{
  "num_hidden_layers": 8,
  "hidden_size": 128,
  "num_attention_heads": 2,
  "num_key_value_heads": 2,
  "head_dim": 64,
  "intermediate_size": 384,
  "vocab_size": 2048,
  "hidden_act": "silu",
  "norm": "layernorm",
  "norm_place": "pre",
  "norm_eps": 1e-05,
  "positions": "alibi",
  "qk_norm": false,
  "attn_scale": 0.125,
  "bias": "all",
  "tie_word_embeddings": true,
  "parallel_block": false,
  "init": "normal",
  "init_std_qkv": 0.0384,
  "init_std_o": 0.0,
  "init_std_up": 0.0384,
  "init_std_down": 0.0,
  "optimizer": "soap_variant",
  "learning_rate": 0.0101,
  "beta1": 0.95,
  "beta2": 0.98,
  "weight_decay": 0.091,
  "lr_head": 0.00904,
  "warmup_steps": 200,
  "schedule": "wsd",
  "decay_fraction": 0.664,
  "decay_shape": "linear",
  "final_lr_fraction": 0.0,
  "batch_tokens": 65536,
  "max_seq_len": 512,
  "doc_mask": true,
  "train_tokens": 125500000,
  "max_steps": 1915,
  "dataset": "wikipedia_en"
}
Each number is 128 + 24 x the weight over its row's rms, rounded and kept within 0 to 255. Layers, rows and columns count from 0. Numbers have three digits each. The size before them is the row's rms in percent of the matrix's.

# layer 5 MLP up, 384x128, rms 0.199, rows 160-214, columns 0-127
109:134097121172144150137091162154113103130125104145107120119102123136136116116162130111136103126109138125094136147101151122131119117133085142136139137179148129126137111121139146146052160160129099122146098127113133086111090178154127160133147153129156119137117139117159119101099153155161122101130143158100172114120113134135139107070070130147143144131113150130107107138093106120183160061100
101:142121151139093130158121113126143145146145164109138128131107101140113142137119129069144123142127108126105179132126162149146114119082134151096108119139124091101128118143097148135130157132126151184101147151137160064136131126132121124127123130107146105129113115133144137103140130145190156187141144130151149103098158103102075138105133120099125140069136084128102169109142120182138179109097
096:120164130130146114098109153118126108157149163115083133129150158145082112119098118155100109113139135141164116142118131143152097134162118143128114134124114102104136144167097157137094129148129134162133097158091117103138138110072160130112147135146178124168121189162119099103138134158112157136084114134117148096165156151126122126144161143125141127137122129102074116105090137156135146052143
100:124070119118109141101128101120123140107084134169150115130136125148129114117149100122141160154091109114084146148142101100149135115153114158108124159137140147090142113062101094143139127109112150173140141156122174107116159087098147130146171150100163140165139150154141146138101159163156135127146091129065184084121121120099111127121144107092150128112124143112137117093119148123130123146123
090:139099104131107165112128154124173199121149158146142110155115079170104146118149115138137122129135100142138144092187120151144136126115150128109138111119107113117123106206101125104188132083139079100175139111134154133162150114091123088140114151104148109141155130129118094122102126145137120163093120128109133116102137135116129113175128123114118129129091126103116108131149092136149143149163
092:125131141103128144135125121145145165092168151168125128122144122148145132135192121152117159178172159156102157070129151105162145135132116133127159149182104113134110121128141135123202117148107150134117151138120126124134134130109092072140149121114083098124144106116114130126114158107116095124085111138134112100102129125094156115139118157105095141071123151140096145115111110150156125081110
112:125101127127136108133107143195123134144181162123121121108144151118121094108132126084093116115168110133094140163098157130158109102085079133096113136136141092148137090110138083157109145121139131152130142132125129126101135089130116096123140114155147086136108140151141110119192114146127134129120115126134096144107125123135121137089152148114105113107157169158182093168133176139154139165089
094:177098149130147140173138155143142144081108157097119115133135130113148073145129166136122151127093149126150150153107142113092130119135142134128153094109130121132125122167130115094087096140137155125109189167078112136112132142116118159122170086147118103129109127152150088153113122122115067107168119148166111112180137171100123112101134115092100131130151123112117136156124095154128123095113
112:098116126132126124115124071089102165165122180142147132123093134156138126112142119112140084163128132098117120157165069160105120122148151145124143120125174093106136159169136148144108119154152120108108124129170123150100140107080140125145149150143113103152136148134105107118153146118117127118099173090134093168115150156099084132138126165124145101107153095110126146127128097160130076116167
106:075098142119106139136160135113138125159090143096117130126101141152149114119111132119168122135119113116141149153124151148120098138113073116167148096107135110105139098160135166117134130131133156081132151136155152147092092162155094121177125104152127144112063093153105062105121107103176132141093115130167135089117119137104149096134134162109134143147121132115113121195123140132135135114132
100:128099147132167151110151121141090121130105134135101075145116106148116118088109134087154228089117092184122118104141126118137161129162097114147118125086109119093156143143131164081139113126114100097128117151123072134140108123166151135138156138138145139141156152171150185124115113138129105134155144119121123147111127118097100116111115122127120141155139128135150108108173155119130123158124
099:128077130123123142129126102110131087135158123082110140124131161160126138123129121103110126153132090101114175113114167149123119097168123076120122160125152104125145113157136115122088120153174133141124093148127118131140138097149132186140110187118145161108177139136141140143113098133153147074072122166132108120141140069132135117144106144120125115160111129133134101162131089184127121152141
093:131083120104138128126094148107146127108156156116168134139171147141133104137098132167170117118180108153119142111152102112090125127178155126089150162143118106111107121110136153090136181112159119150082125134148094125120136121123124118151120150141136137093085147138137134117117127108142166085134108124113139088136131151120179139079073135101099135155132153151176147130083158121093126125133
093:149129109170087150190109178135103110133137124111133116153125133083128099148108090119152090132129161148140147126100098114120155111109111127130119136176113131144167137117138120147119164095133114118135137134155120135088113104158100116100179138126108180116130138158167064143155122162082147124117172155108137119104160094144151136120139069122142158115136150137093123131156129119128161139117
087:118162129120104062124111136144133080128127154148180176091112116119089132142160120125138143179118149101150186177134131106146104085098144151104131129101117149112128115137144137139126143146132119124147151127126118159167141148099118118156107145105131112104127131085084173155158113111126103164112161105116131149125138118119123154153121169153098102114129138129152151142076141170150090115155
104:152117163091147158121130132098132111174133151140148142133147112106109113144170148132111132095089104091151128128165126106142145146110090183097139134080118128133105093150122138140159138147125169090153143134118096124086092125116147124136156096104137135139104126162153112104110172102107096096116096131149135110176154107095163112176153116121132137097112161121132124116141139059123156137143
112:107130124169135137144144139180115085162142102129093141124128144157143079128133113138085112128108102103106089143146123104129126097093132111109057148084143120092115124085116124137132161109146150135104104107127130147096131169115111134141142107120114141116130127117137149123159122120110106140137143162123094114122140090145145145136166173123150141176158180129091114165092110123098134079078
091:102109133120091104109121122093125123151102126097150107134115135091126125125135110138131115116134108144169156150127127184184116142099111138127115081185132102116125133139128118113118145127160134141099135108049105167116140105134064142109104146152153152109118150142117076112124172118170134118130147139143120160153140160129118119100125080156113108143126152141111074086127124119147090153101
094:118108114110129115118098111136110113119117141148140106140155155154159093119134176160132088130141141137147100091101145136148131116106112181144181146141120117148113094128096134176128110154149137127135152114160179139121137133128128111096124157123146149148121119092113145114102111134183128115123172078119099108119149107075120133150141136139162139120141164169137085100136177100114117096061
099:076160147158127122125100123108130178141111097123131097114136136118138120113159120134147126149097149108132104171140145137164116062168099138122128118163102139133140114101131135109128104156147125142121116147114091113147163120084144108146141126138130123147134116123124149119123139120125144147074118154156147087053136147137162091118115130156068087145181122123118096102148128186139165146144
097:188127163162146150136099082099133129141113132120111121108126088138081151111161122110158091157111154095122139121110132119178124144187108059136095096175154132125178143107136124138137122096160114123112097147137131157165124105110127105120124154125148112146151129071143119126088124124127122119103119138113112124149086104118160118130127134143118164137135086112143108098122104163167133137099
100:095133092131132172133125094075129101165137106144153122119044099134160128091116162153160062130100122125134100120131133098115122139108151148146158132146144107130102108125133152074149174121108114126118150121135168161106113155155111147089116088131128164135110129101124120152113126153130126134117153133129102164168165134121146146069155139132119110164131160093123124154126128154131122142132
106:159115098146128092141179146084139128130134154145107105162106139104101128083142116129151123172118146143102107130111140153119138143113163156136137102162140089143140109126102122161061152129145092095119134116123100157127107130095140159150107129097052118112128128097114152139149120126119074119100123086124162164116134148107115156110125132156134171173098160099144113138159133142115135156132
099:115161121177114148148089121110134158087141153140151098133130142144098130087104179131136167132175118120161125180086117130114122102125166151145096092162130147102149097151127120127093140121112113149125130124175149144117134126127107139116132144115105124155118130152116098116153156139108152156139129111151096152118112118109120088072128108101087156180108126105152097106131071133124159141172
090:138132151103126142131075124114130118138116083180122104109117118086144078107116103146167088136139093136154136145130106147145123149124164107145105137129119126116144109097125080135139124106137128122107143143159102117150100203141113125085118182106176190136157118130092142148139107147121129140140162096141145083123101161139129156096113131141166128102129148130090126100126128153101159113139
098:154115113163115154154102114128133123145096131091153155088121114156093096124122151097129124080141152137166139135140138144135105121160126142188144098122122146176129122141158129099148113135103123170091198125078061161079153148133116130148110137108134127111125136108147107148168110118101101086142131174106135109128151144136152110157127117129135113130143135115107094122134143088161153114106
104:136113145118142126124108060163136174109172156146180087115167123125124116131122117128128145153147147170115138154106146132122139103143095121120087176117153110122133129143105151133126148173158109099123100130097137126164153129154159142171100145162132102123128139076130097117174142151106146125148125138110117107104123108086108116128135107117122112156159107074147143136092168124142167079125
098:129144124120096118147114120113141125112139121137165114116142100106122145124125180142170144133110098155095166138089116151112146157125096138120130124103153144131119159185180160127082170192110170151111100160131106112116107134165165123121108130127125146129121135097150124107117069122123101112092122167155089102178155109137126137120104163169140106082120111147119134138152112098137111136137
108:122129123132150153135106138114079131122130132084104195115104095143129146131179144114160093125083116129142127119152079091138155111144101155116144097090121094117113129133113112130141121120114144130130123127161137124090149079118140169178087176116114137157143151140122137137090130176169155146103109107109140165138111139178100153111131144136171140119130112113133170138176114124147147145143
094:081101104145124178176136130121127169143132108125134128068127120130109152125123135109186084156123116106119126114112141132169105118129115123148085130135135130092097120117120172133117148109138126126163113148175171129148093131136127108110139122095092141126118207158124075096123140116129137138114127105114087115149116156053154107136105128122085108135137144103126154139130148122128097124117
107:114119130130162130142128134164134157127107112085152044143148129135170153138125149106092110144081116141097144156135134134104116118106097116120119152116141110142135146149151111206127149166113145049159135104130108149114102132144155100158124149130110100125104099134136170105154165122132089110172130124076147106140100108138122146112128151106147105125114140103124124141154111088120132133114
116:089136119125134133113101132100098120122120148130117101120157162090083135091132153140175163132120118116138097147137159134133173096109136176142135127144119094132101102127128145166120082155100124140101148144122134111131174113134121112087120123152137130177154162169179124079127107083156098152138119108135113132168166102117169159120094097098163129128118133140089110112133105092134131155121
099:075137146098114155146129141123111151132098128122141133144120114100121180126165100139139095127140124136110163100112142131102133108121180147095169128116105084121135125134175119133150153103116115182123140165137078134135116138127131081178135141124098061099107135154118123114156133129118095087076117130133138143120108145140158152085120099148137137166115101115148112070096149120145148113119
093:126178140141121182148113166140136099134147179125120125124136119094142109135154128113091140129134114147114134097120128135137116091140124130152135126158133127106154107142148117127126136161110123147089161095096111106137172087120126080121132144127136136138144128100108145069138102109095113140114140091112142118109157121174084113133099109115202091149098103073142095155087123148102165159134
102:163115118143124149095129127167076117108170140119119124148146094075125151147156111125132096111143156137107137164126121152153125125100091118140157177095154093146115080158137103163123126179160113122133109137112151136140193064111139089125151167105134144125150143172127127110136142156104126170160100131141103135133087126154145126152110152152141138116127123132118137114154073125132135117143
099:157128101118104128124105105064163123122117116111100071163121113116135121105120124134138130127138102142133120115121144103155133178140146098143132085166136081129154108139130116131152097084140162167172146156122164100151104179108136152149134138130135152136102132105070097115113117149158089112153132089100142131102119115108137137106125154111136143142129114134127152100189081165168110124133
096:157100127112104155137186144123111154170124107141139110127094111145139165136152099115164102153077106102100165116180133140078136102121132160111133088121130120155116125155136121090109113158131129148117100116164127126115157200132122120107143140110160097125104116112118150106154118072098137117123151115160139140089157127115156111090096111110102124133111151079125147158147134142161127143153
095:141127171111156107174068119117128142107156119106146107159167119144147105100059120163106151147133176090138125149126144132096156156142128119142138103151128114125130096112163090140134156094124104115153117136144102100153145131096130095135130116105164129096061107174145123131117098089133124121163149182152128125138091100107119086119139141143122110123135160114118133113165108116142123153123
098:087139135122147175133127117153171125154142117090097127121120128128166144119107135112136112123139162131113153136120150134115159123136133118095171079131157087077123139101120142159136176164153111070143136123151133102093110136167151143131163161102095131116133085116165097104151138111128096169133147144123125071150173163125125103139121145131094106133176158156121104134159115130101125147125
100:145136136105139107079139106146134124108106113105145116139110146158143104171177152168124168083136132179163107128144071127098118131140139144103145122085123115110110059091121111120144115121154130166097140112126164120120081123101166153126124127119116099148140119141109120138126137088117118116140176129115165108133105064152120138153156158137142103106151094133147101131130151128111160140090
089:117158059158140131126122127096098108142149175092139088107099107113074134129150107129145105117105143108133126167185151135108151134127138145119123121162126119154134096106095136173129135164101099133109155131102136134131149104117158158110113099142158157109160152140127119127108073147155124101137108112156145162115125114082135165092150070148138127132135139117124133144105165118122116181108
087:148119106154141128121142103118129190130098129097153123175066124151138125110139111154137130113121122131118135092096119133131047133123088109148127120108109116149148137119125121134179088119132108107102150155147142124114082124104118076117166156122101116140144122152126143112129116156092094113117119119083138119121106106153151117170097164147115137171162135109170177096124127165119111093127
088:147119153157098153141090094109134162101167113122138139123098127112051098158108130160125124144107118093129085131131120110133120130143108107125117148134163127135131174141137169151124145148120123173128117128095122134124108142139111132097135132162099101163126138119137132144122087101146185158137152138199124104159111125120139146143106135136104101092195125126082089116103144102143133149164
094:097125131161098123126110142132140108140143122115100146109135084178132141123175195165123126098108128127129149186148159141130124129100132138084117128139108091128078167114149142097086121107135113163140162094153079101151107133127142095094149131107136091139149165131163121116127158128099123107164095085118150083150121098149115102129097107119165125139124133130136154143108117141160153115108
092:155155116115104127147158118115117102135115113114119071126167118130110138102118132113054162201130098137143100098136140115146110131127098121122141149136114155144120133091174128131128136172101128136111123128152096114107142123135111129155077127132098130091140141161160105145114119074180127121148145172102125123122112115161128114143151167091163167135123133132165167107108116111093119173123
094:161102114127099155148156149127118103141120135096106123115128136134115110124123128139128131135083084135128095129160124155112144174110137141114129124139128161157139096124100146139128211158116103108171154150118158127114154157102125104136156137089142113120150159134130138175105088087128169127112116130143103126158103072076132175167114093149127149148145138126089096095092138137102107117113
089:120179121128115101135114156148171103138140123157102105126116157099102093193151123120138137156109121160112170143132153150117147166137154114121166097154092108110147136159165133110120131129192143108138118098107103096131151088154088128108150138137095113159151105114157154157140143107150129174102137124116166140114106105116114108096140151149106107117148111132153125114072124133108105103169
092:117133124123160142077132094127070118113113161085168135135116105117138126140102118121128150158092113147115105115092134136145144149165105153135170165152147131112144140135143138129099135117171148140083164152137129094124170136086182102112109146114162123074127156102122126114097137120158126113159125150111114124146078122140138125128126063090138110166142116110109146135152082120111098101147
103:162134120169115102118161125145118122114123105108121132129147170122120159141146102111141130129082075132132099104140116149119124139081113153120119093126101130110178121114166168170122176136102102153110156138119155111166139136078143097135128145144163161131116113118125082119119139139138142159130107106090077191153108160115138131117124089155116117100169152131158127128111160174106125146106
108:146100116110152119118152116094136112117116126114093113111072113179158090133142151139100105112128118117140131136119171128121155104149104135144182135126140139155076101164132104165123103139071080127128160177113148122121170104132141115143151190107147081126104143150099142106128113101132138101145118130135153114128143138146132146160093095101144135149131183120129131136151155092161135094128
100:125085128123101137114152103124108121104089126089087115127168104172099152142137160139106080113134117124201139112120095145133130135138101159142118141116070122104118116143162121131114145140104127088165134119174139140118155148159154101127142122181098133126146163150125128104143176126170120138110063112115121134155153129158075141160098130114112121149110133140152135088145120115147111120135
094:189125118163143147144160150109114135077155162164129149134102102126088131131109137133136147141136120117142119146119111112101151105110116108102133129132132125133138121172173094178131125200077094138112136138120126103100166116113094125160118131156105119091127145092163150133105091080155112127142095112147127136158115161105121127122116080127123142134137116198104126104116139137143156092121
092:109122141116090139126129132099117073146144138120126183100110160122132079131103130124111108173123122156152091119078125091166160120147130128148145140129170136104104113140117152153122117150148082116122191121140159154146110138110144130146134126127107130135122157106160113089134147137110110123128131108082119119171120119132118141114076138125164167133135155162103135097140080074094115165169
112:123100148131133158114113146132174163115153141065115137140115094150053089116129138101089119124146093119136140129147109130128114158140106114092143141130149088127091130159118116146143157139164119158109122134164147167150138200111140085140113104112115145152131136152135146085108159107115107119092136149097139152129082104134107121122162134163146131096110103133166140135106129145123155171148
127:150144132146120138113140143121108136131152163140115110115134146075100138108084120108126112122155106134109133096101113155158149145111117126110102143152138141093083102120117171119125112139140156133109087106137163150157148083103153107164104131121145177136132170134144163132163142140160152153078120144078096123119117104093100115177105122088127123162137157136085122119128091120115153105191
# layer 5 MLP down (transposed), 384x128, rms 0.188, rows 160-213, columns 0-127
107:121114130144111093078098093134115135109114128137104163094150133109102132183103142145155128110168110099122141111150085148152150103149130146131137097134134104100163143150094084120171076153115127095129145132135110137110152100143101117104107053124120156150158123154121137169110111125122125113128141119097110145123109128139139150127082110125120171127098160142149124110108123175110168111072
099:133173133168127137127138104143188133136132127090123172122123108120111092125117121099065095093107117137136139125095123171151155129098129137145118137150100131125143109119097144095104075125126146111115073157125113098133068128137142142146106099108112144171098093119141128121141166146114139187155126135166140155082113130097136101164100125122131114138157134141086097144129139159099119138119
096:131125199145181146114142151098143110125103101160143135162145113126106131125123156084164097113127133105110122110168128095130125153114132060139159119129114150104140105154144107167130090103127170124143153088136126157118105117134122133077133146159120151124172131133134141108111170147103064115146140099140077138112144143131168154152133126105124128123113154130122160126095146134152081117130
100:153147107106142150103143121145108111130111106140149122110089179106107100151133139127104079176072132134134132115094140151130151133155127119136122121108113154124125123119096166128136101086126153141148140118082113107152129166114085129140150125087103135117122188175145117147148121171151119099130135124108124136127137126103137134133095199155118130141091156130116133111083130081132149111061
090:134128141129108135071161097160104136128101122120131138167141093116075141094163131129112133086141103112129120114128118097107164136125137165133102133121127139116109120080159110156114175128104113104127125129127113132127137133098094145128082127128103146166139114108122099114180133110141137086139070134112139196141125148146134118099137161144142165126100087156130116129141141195093162102104
088:127141135147130163110150107103119088151120141107096126121134099177157110152129117144112117104143132113120149179127116113114117128147135110119133159108114075120156143080164117152058125105094111111087157109106118088108162159145180101116074120161140122130102147155139110102144124119125148130134130130143116133129196128081141157113126121158100128138163118114130112131132113072173126149145
113:179148162128148098084152125125121103105166115142116167176133160096127150150154129129136142140130160119124147103157114135133122154140127126151151138111162156144149122087107093149074131096129110174081099112105193133093141118126131154105092137148111103142151136113105147147143179152127132142105133142091124115118106114161084125128103111120122090140161103127095124136135177133074132129137
103:125113110147130106127114159123116109131130120111115128165152107100111121096128153162177093066119118154133085146101076174111127136138120118095135150151127129111146092145116149120113112112122126111166150132141127130065134134126151091093137165171152095155114104113131148172153108063121132140124142108134118156103123103100159107125093135122138141195161140124139126148092133146119158171116
112:146136157110097116113090151113145143123117125119117144134146117124142106146113144126111160115154118114122064154155111142118134155124128112137098118132162104136148153131172086125173150179172111120145154140103124149103161102123111106119138155149099098155151113142135107103107144144083129130136149113131116115130086170136072127156130095117168156126137079149154078189133095145150089121096
102:182161160112107105110124093130111134168141127149144125148108081102120173147146149144118153122143157087110097143120122145159122139130120109185075106140117127150107150118143129160088156109140128123122125083135135152121158122090120119148112189117111156145128125105148123118144119109115122088081106163148151144132121129123076121131106148144102178177125176152122100174131130106114145106116
085:136156120101114138113121094127088105106116112142120154110162146131089167128141127142098112104147124155110140143167121130146096133142152086130144130132086135086101099117120150145135156158105161090063109116131143161136135149130108153125079153157093096067173125128056164139111140099114121112134145120113106149134156152160127112126138142128138136102123130132133150170128132076149148163099
088:139157127124144155144138138133151134127103117143143159115141101159173156119130125116103102141141140134132134134138111116135093141101111151077149116069097181137159137136137119104187134094143108107127129127084137105124110159077148132115114161112071153155151122157139116095098128101134116139146141137153100107137143117107164162125111103074130160071124146165154184100127150105154133124148
093:161092150146141139131132130107091127124089152146160127100076136133153151146141113134132100134162078117161134153103150131118142137181114124160133112161078168126142132120112134136171124114128114116174108118143126139144149166133153134132159136116172112072097119143148144117153098128121124138124106158123072122132113126125105118124204125169178105131157135152124174129146082127126112147108
097:086138162123140136117106160142158112117142110130115127150142124142151080144177110145110138130089129139053114165138133163102120136129146102115107187138167102104134101117129138122129146146108163145129157146105093134151121123138161165080057098146109138124131128078153141130127108128143155114143076134128106122132156151125129136132133163125122145164166127151158125128065108144133107101129
084:116148094131102154161161059153125085112109163125124134132157169107123089139124141126083126104114160102116120133104107146133112160144150099134116183168105139085140181097133113150112131141117119112133119127169131105095098145142086160108140138177150133163076139095118117161140124118155154109121107152135129155175148138140127143140124131077110144107159148127112108118136153118120166127135
104:128156094151118119129156119130135146146141100156102144146169069153116094149139183136103160125084106135132128118114102125142138142128091149139115155097123184103143110141125112173096180114128120117120159098122135105094116117149162097141110196105106112130119175149147088125121121148134103147129102098140145142118123137130108141164160110141148136099121093112097116168137104153138146104181
100:110117124160127098124134152164144170108103167150141111122123084136123153139119147114160136130159122140151143130138115132108172145142107151097105078131099158154117092140123122102131101119081144146118132129119154104146145079100086123076144141114150131146162122140137100104106145138117135139103135165129097181134159138161112120186170144100126149155094124181131082133149105129164087107125
084:137120115104133101126092123146096108119125137125112146138158109111151141155145123147109113115118163120072105152088166128051176120112178121111113129112131125136117156193135138159143165136102166131168109162167084133112112123182162123126126125143166133136108126129167129086144100146159137121126113176130120145120145116139117135128117122124118149075127137150130170181131154150118132144123
100:162090131121186116128120147141135109176124100109118140129118107163130133158135100102106151090122130115139164155078153112134100193122125101128120105064119155127138129100088094129109093148152134146128097125093096104113129125151141109109094114148145119104123148134086121129149121121092088128156118137123163133127179153115108149120095116116130148112160082086121146176111090143152137130129
106:146072123132087116143108167149130161159116114169119118170104082151153102117109086132105123118166154060118127103128161105154127172113139165096133204117103100136132133131126132106127086119126139077100142112141146110132172142137115127132144106189120114146104138125108138127111106118158118107124121117153131111111137107101117134120125141140164120125118116163148151122129140115090163176145
102:120129099122148137099110147154099162167085100153115134131120072139133089150167153117120109141126125117131123147150124165116101144176101117145136115106135117116133100127140162151107095130096114121132118125156124092125128103121134131080158133131108101145134105106065168147110152105097145163100101121164098151123139122131118060094104173133132158140162093112103093105125140124154132081099
098:129124173133152131083159132148067155109125143151112182088101114122091132148172129144131106149106109129134124099153138078106142113099116064173112142091127123142099132100141124156147059134115145155167134129160099112097154131147131135139138128134129116115131178117124101131142134103136149141120109146135106132136103131148119113161142101160165105110123127135138094138154136138159101095188
109:116095120159123145105111175118090157157144102130128130141122127190112143148113135155085136177116113125099095129147131110152148160111125119127112164102142149129087150108103132129133134157161114134136123129109119157148108133139138140118154138150109119104162132159081135134106115138149085115134104184139150131158135108090129181110112145112129109106110193173085178118098081107129121145143
103:115082143147147083119102140156149129157077150141103157144136111117120125139112126131135084144132076108088128109101124154139114116137105145159123095158100114162107105083109183125105117155114196131092122079149105128121138114122174114117112103169118123120149161153109171154121132129104138150075167131153113144116116126078142122112111133125126141143169130107087127150114135133120125098119
084:111126162173131098113126100162093129107148094154147118151125117178146121153101137124146121099187159104160144114087175127110130139128105084096130135105135160122110110090143139136072171143152121126110110107156110131121126131135173117143123111147147110146078135102123114100187096130160147131130147085115115121129120094121110116121102157144120083170141132161088140125142090107124147124116
098:138126151127138139111137104184099169088126096141125126157149100127114125129062126136109127129159130183138100103164137155110104119150142113110138108096155200136133104125147081121137138089148098128118136100127109135122108095097123124107151142127075170129137130144154135139101167162134131102132134131116113106167116146121074152128143111111120107123105115112135131092128044116141138134110
100:116123127107081101120163115169177089137123093136115141109133093139198155122114126119190114139104163114165161105169142150171105111143099154122155116133119135154164136108100108118135138118112150115155120079138122102122142152133104134111134133132128113114159107110126105072101145091120121149120141159077121104108152094107137137121103118085145136132108103147180130122093143143156113136112
084:143129177134164127136155104127087130130123124108102137142123110103125152117158099134136138117105132169157104101133083128127119135137113079137142153130110163097144070102089127123131126125071088163186131120100140163142138088114133139152088103134092138135144133125129127122111165179159133109132119113093158154128179160108155106119131138138156108161119141075163106094122108131142141094115
118:144135083151136145134108091094145121088118132083173174105083146117140124157159111144161118133102120103118114139152105111118112148115091143147143143096160123135126138139131135121123150147157126131163080133090133153113099135108147176152104139132126128209153135123144157123083150135111139154126142172091104133137116102094162166110120104101145160128139119144137144140164105119075141092126
098:134118144119156107144127124103149105133124148159155175109146139117153127151159159121148140151113127101140134144127131081139106095138120101149116149135141129150141134121159133200128110139128113136111123114154111134125104166135022105160100164132141101092131073149143088111105124095126123108131117111075120113124158139192133128157107153126126133137104137148154124099122165112096121096140
102:113132186135139109100132138145112170106156164148148124148128106132130123119157115150152159160119116165164099152106110159133128175141152101155169058103121135118109111155161084109147140144094146082127113126097121123105104129171135140134132136110152114107125120109094127144091124134111170158168158076097129126163100098169108114160137130106093110144135089121151098146139129138118119121135
116:150136156112144114066129153126136135093111111160100112099140086137139114112159159176130106095110082112108112114141168152127139116120148134146105126099102128150155153087176100107111089125156099107119084118123133134054173162162126130133142158120114141168121122112140137109148122123120090132154107139178089111110130098111095100110116137122141100127131146135130101164090144141120144102108
104:117116107175180062125105122102128138117114123163130102112123158117140177128137138106149122058115103190127168142152130104151095124119134152123094126151146138170095132122096145148103105134151138133124100112133113089159118098106143142148134106130162146072137111097099129108131126119130124118129123126117106153110101111139137073194127137128131185155117137137118165144136119127107136121100
097:106080161117147137130111129110138145164133136129109129094143137139102118116105119124120114125130118142185106114139132106140172142121144153149097143141084112154136170127134104114115124061141131111130115117142135159062138094116092175192123125149141082147091142112120092180103158146112129122124136144137162094175083132128130165107122143124154168123116144143125140086152122118130088133105
105:125167139113145166142135115114098134149143102124149122160132145115084158152143110147093132151108170089117101147114100123149111116134127167123131119126136151146127158134087152146078126117170107124090082156181104115126089163150138106141146123106140148126113079090144117112106131124110103133136120120101119146104145147126044100105132099114103136122132137144134134193148114146150088168138
098:104146137165128132151107142147106097111170155111117158093097147131147111134128122159137178082102105156156150106108156129131139142104136120121142169102094174078069152134146148136167168122170090111113117131108121108131112147112164140104137122103132138123122127103143158104121159120121135101137105129109143096143121107160121121169173137151140137120088097111131147173092184132120137143091
096:108167168122143129139145136119119135134131166136094145097124119091115135140122092108134106142119139104100151154116102125122102168088140136055125117128175172157073147136107130110109108146124150098104115137125122129173145143084121154124112072102107106088132161133163145142129157158115147123120164144147159160119158145161110111127137098130147126120097138133107201128116160093112134143142
092:138130141162189170092129121154146140122075162118139149111111093151163121150150079111149126140146145126128109125125138122151130111101120120132150137107166138129100159146155125139141125129138130118177101128097080147164172088106121153160100112135123148107093099142113162128146152164158146182125129113117115143153174150150098171125118149114099122158119116163174123133111118125115143070132
095:123119098098176168093147126140108126105097141138120155131130147129096111123067137164122148147156122119116142179184098123136091158156161115112118091164106077137112143084145120168087121144108150156138147129138145150149121112147079150129147137124157153082120111141147118149167128116097117101151129109138105143141145128091109106140112111158122134093137123104162132165081090117132131138114
093:115139140135123163136086152119100171137150126104100156151141136135104120183135137090114127129121126118167172144107144126150116124134109123160122105160143136131122133104078161135108130086112172120131120196111152120130102155135122110131183161113158170103131131099136119142184127104117110141137145153121135167128103151183117149136130117118166106160104145104158162130079158110126131122081
094:099082172091139116136126104121159119111108120160125145174097113159134079155130137136157162098094144134146174129135138113149110126155149108155131116129153143117098092128146170062116108110148161118143123146125151105153112119119152136134159103107094097138091123133145130128158157109156121103134099120098094147188121156173108106188133152135130111122124133134143112118130102130125175092145
090:172116132129103145158119090128114078108160134155115128127146117154121114152102113172118143095145136123054143123097121145113119119115136111156082155156119103132115133072132123165112121103150167136143089093103152123194176116145152120112123109134137142109133139096156159141143123122108134126100097142180144157189144147114186149122135136152147118150147147141112122100141123131130129155135
090:129127105109142107128147159152127108116156139143115142119158120126149118160123118152106084091160086138146150127123130068099147153126125109147137129099125116051183097126131155150143096104125142116120146143123169082149139125168141125161107162115112130124124109128136118145159129159095117120148125150135112093118160128140172136147144115128105114101082162123096131113192148084118121129191
098:135144159150112137128165128147101130134124126143105058083145103107159141139140096100146157140125176124144070101131141106113120113146139132171157122116123093127157102099155114145159170132149113128142130160168142127150122099108098075126080102117147110151140145142159181119155146154091123133099136119094127119143133128130171107081112102183128108153113123150102105143153136115107119124142
094:108133110131142109106118138147136162103139135099139154152124089110142134144117121181101084108146163148133138126119147129110125159154150173116137127150112110125149126155126148128102171124152128183125093110090164114135119155138104124130187134118095165158158106081151120081138092117155144107104167069105118109115119114149120159129126130133167101139113107097142093159086121165133102167139
106:122103152078114130151114169154127159091125122105109139142126125138115140133134072108127086149153140105128150126138099109134086092098152134162138115129106097098178145098136080134129115102099120130151147127150131123155125149147109102135149136107141134129117089151108129139160151137108121104126130088151168130127116166120134138098101161096121102061136127186080148151111140149119131098063
088:117100136119161168126141085110146104133116128134113189137165118141120106136097138118150128120108151147118142152118110121129111110100146122076115230123133090136095106083134131107135118141142117089137115081129089137130157122137120132105131132174156115138109120110115135105167158107109125107133134137147136137148124210115173103110147111175124129146114106125120124149141088138138129086138
089:129173137123144133159130160155121099143143128146111134138121107155138132087176159115105137145114134150136144156169125091134112114155163127138132088131166161107138134140154142150153101146123140123139162163102097139098083083187127148150108106144099106136152118131117098145071121112120086089135113110154157147083135151109072098104133097155118118132109102154114141126140124074115121145099
103:143135146175115129154164095115127156140146175146129125133175064173089120140107127111095135121163107133138102124128085124156142151131159120131081086158117131170101142129119115113131100144170130129121110129132087165102149148107124118123138114115108147108177111121117124128103118111112129093133136151088199096150122123094169114132125111123134125153111117140174091123141078096118123140140
108:131126119150136081157101157159165122172163127116156142133155149143131137099155134151137116119132148113130125084163051110182168121148138148136145106115107142120115153133134139143130159128151150145157100100155123138143129132114139194094100138128145113135101132126117142147063131121130135097113095151126153125131137082096140149078144134110072130121152124158165145109128163116118120165156
100:113134116141143112090128146117143132159119109146159129166100111119078077141090157139090194125125122112128091098140176133164107112141131131138150177147104137153132126123185141130129105114146128117086158158112118129127118137108096079137125130103151117139121130138168131176165105151148158084148166114152162144104114148116160107098135136132130099081145116104098113110151136100134106137155
100:094117113117124146122153147144108105138132102143150158161134122131179130187089108140167155112123108101101135139075109088121152120126144102138148122087124086088106159147121144168112186107109134133120152156127099127125107128102081115154125107101136107138105139145132080122129132120148145142117136141121151133107169166149145139109138122057141120167148082147139156108140155145158129165138
098:134102157135148152124160127165144154154107127152095082165081102161122148156153168088172120132096136131096133100153157135137102171113131148112121147159146151111107081107119108159082120107155162118140095134143139102129167115136146098128135109156170133098144121143085167121146115107146118132108079143098122089122147125114128118125165135107094130109126162158157122117106173156125109139120
113:167127079106155116113086130122125160131120158143145138115169151134167154111125131139156132122134108116162175109072170100117169116106140161135155129156090141139124168094148120134121122142108131100144118134161141123140129147141114141119146149119140106166126122147136123103145131112077146168127158130162089102126126123152162122103149143166159131101148138101166059170132150145094127134077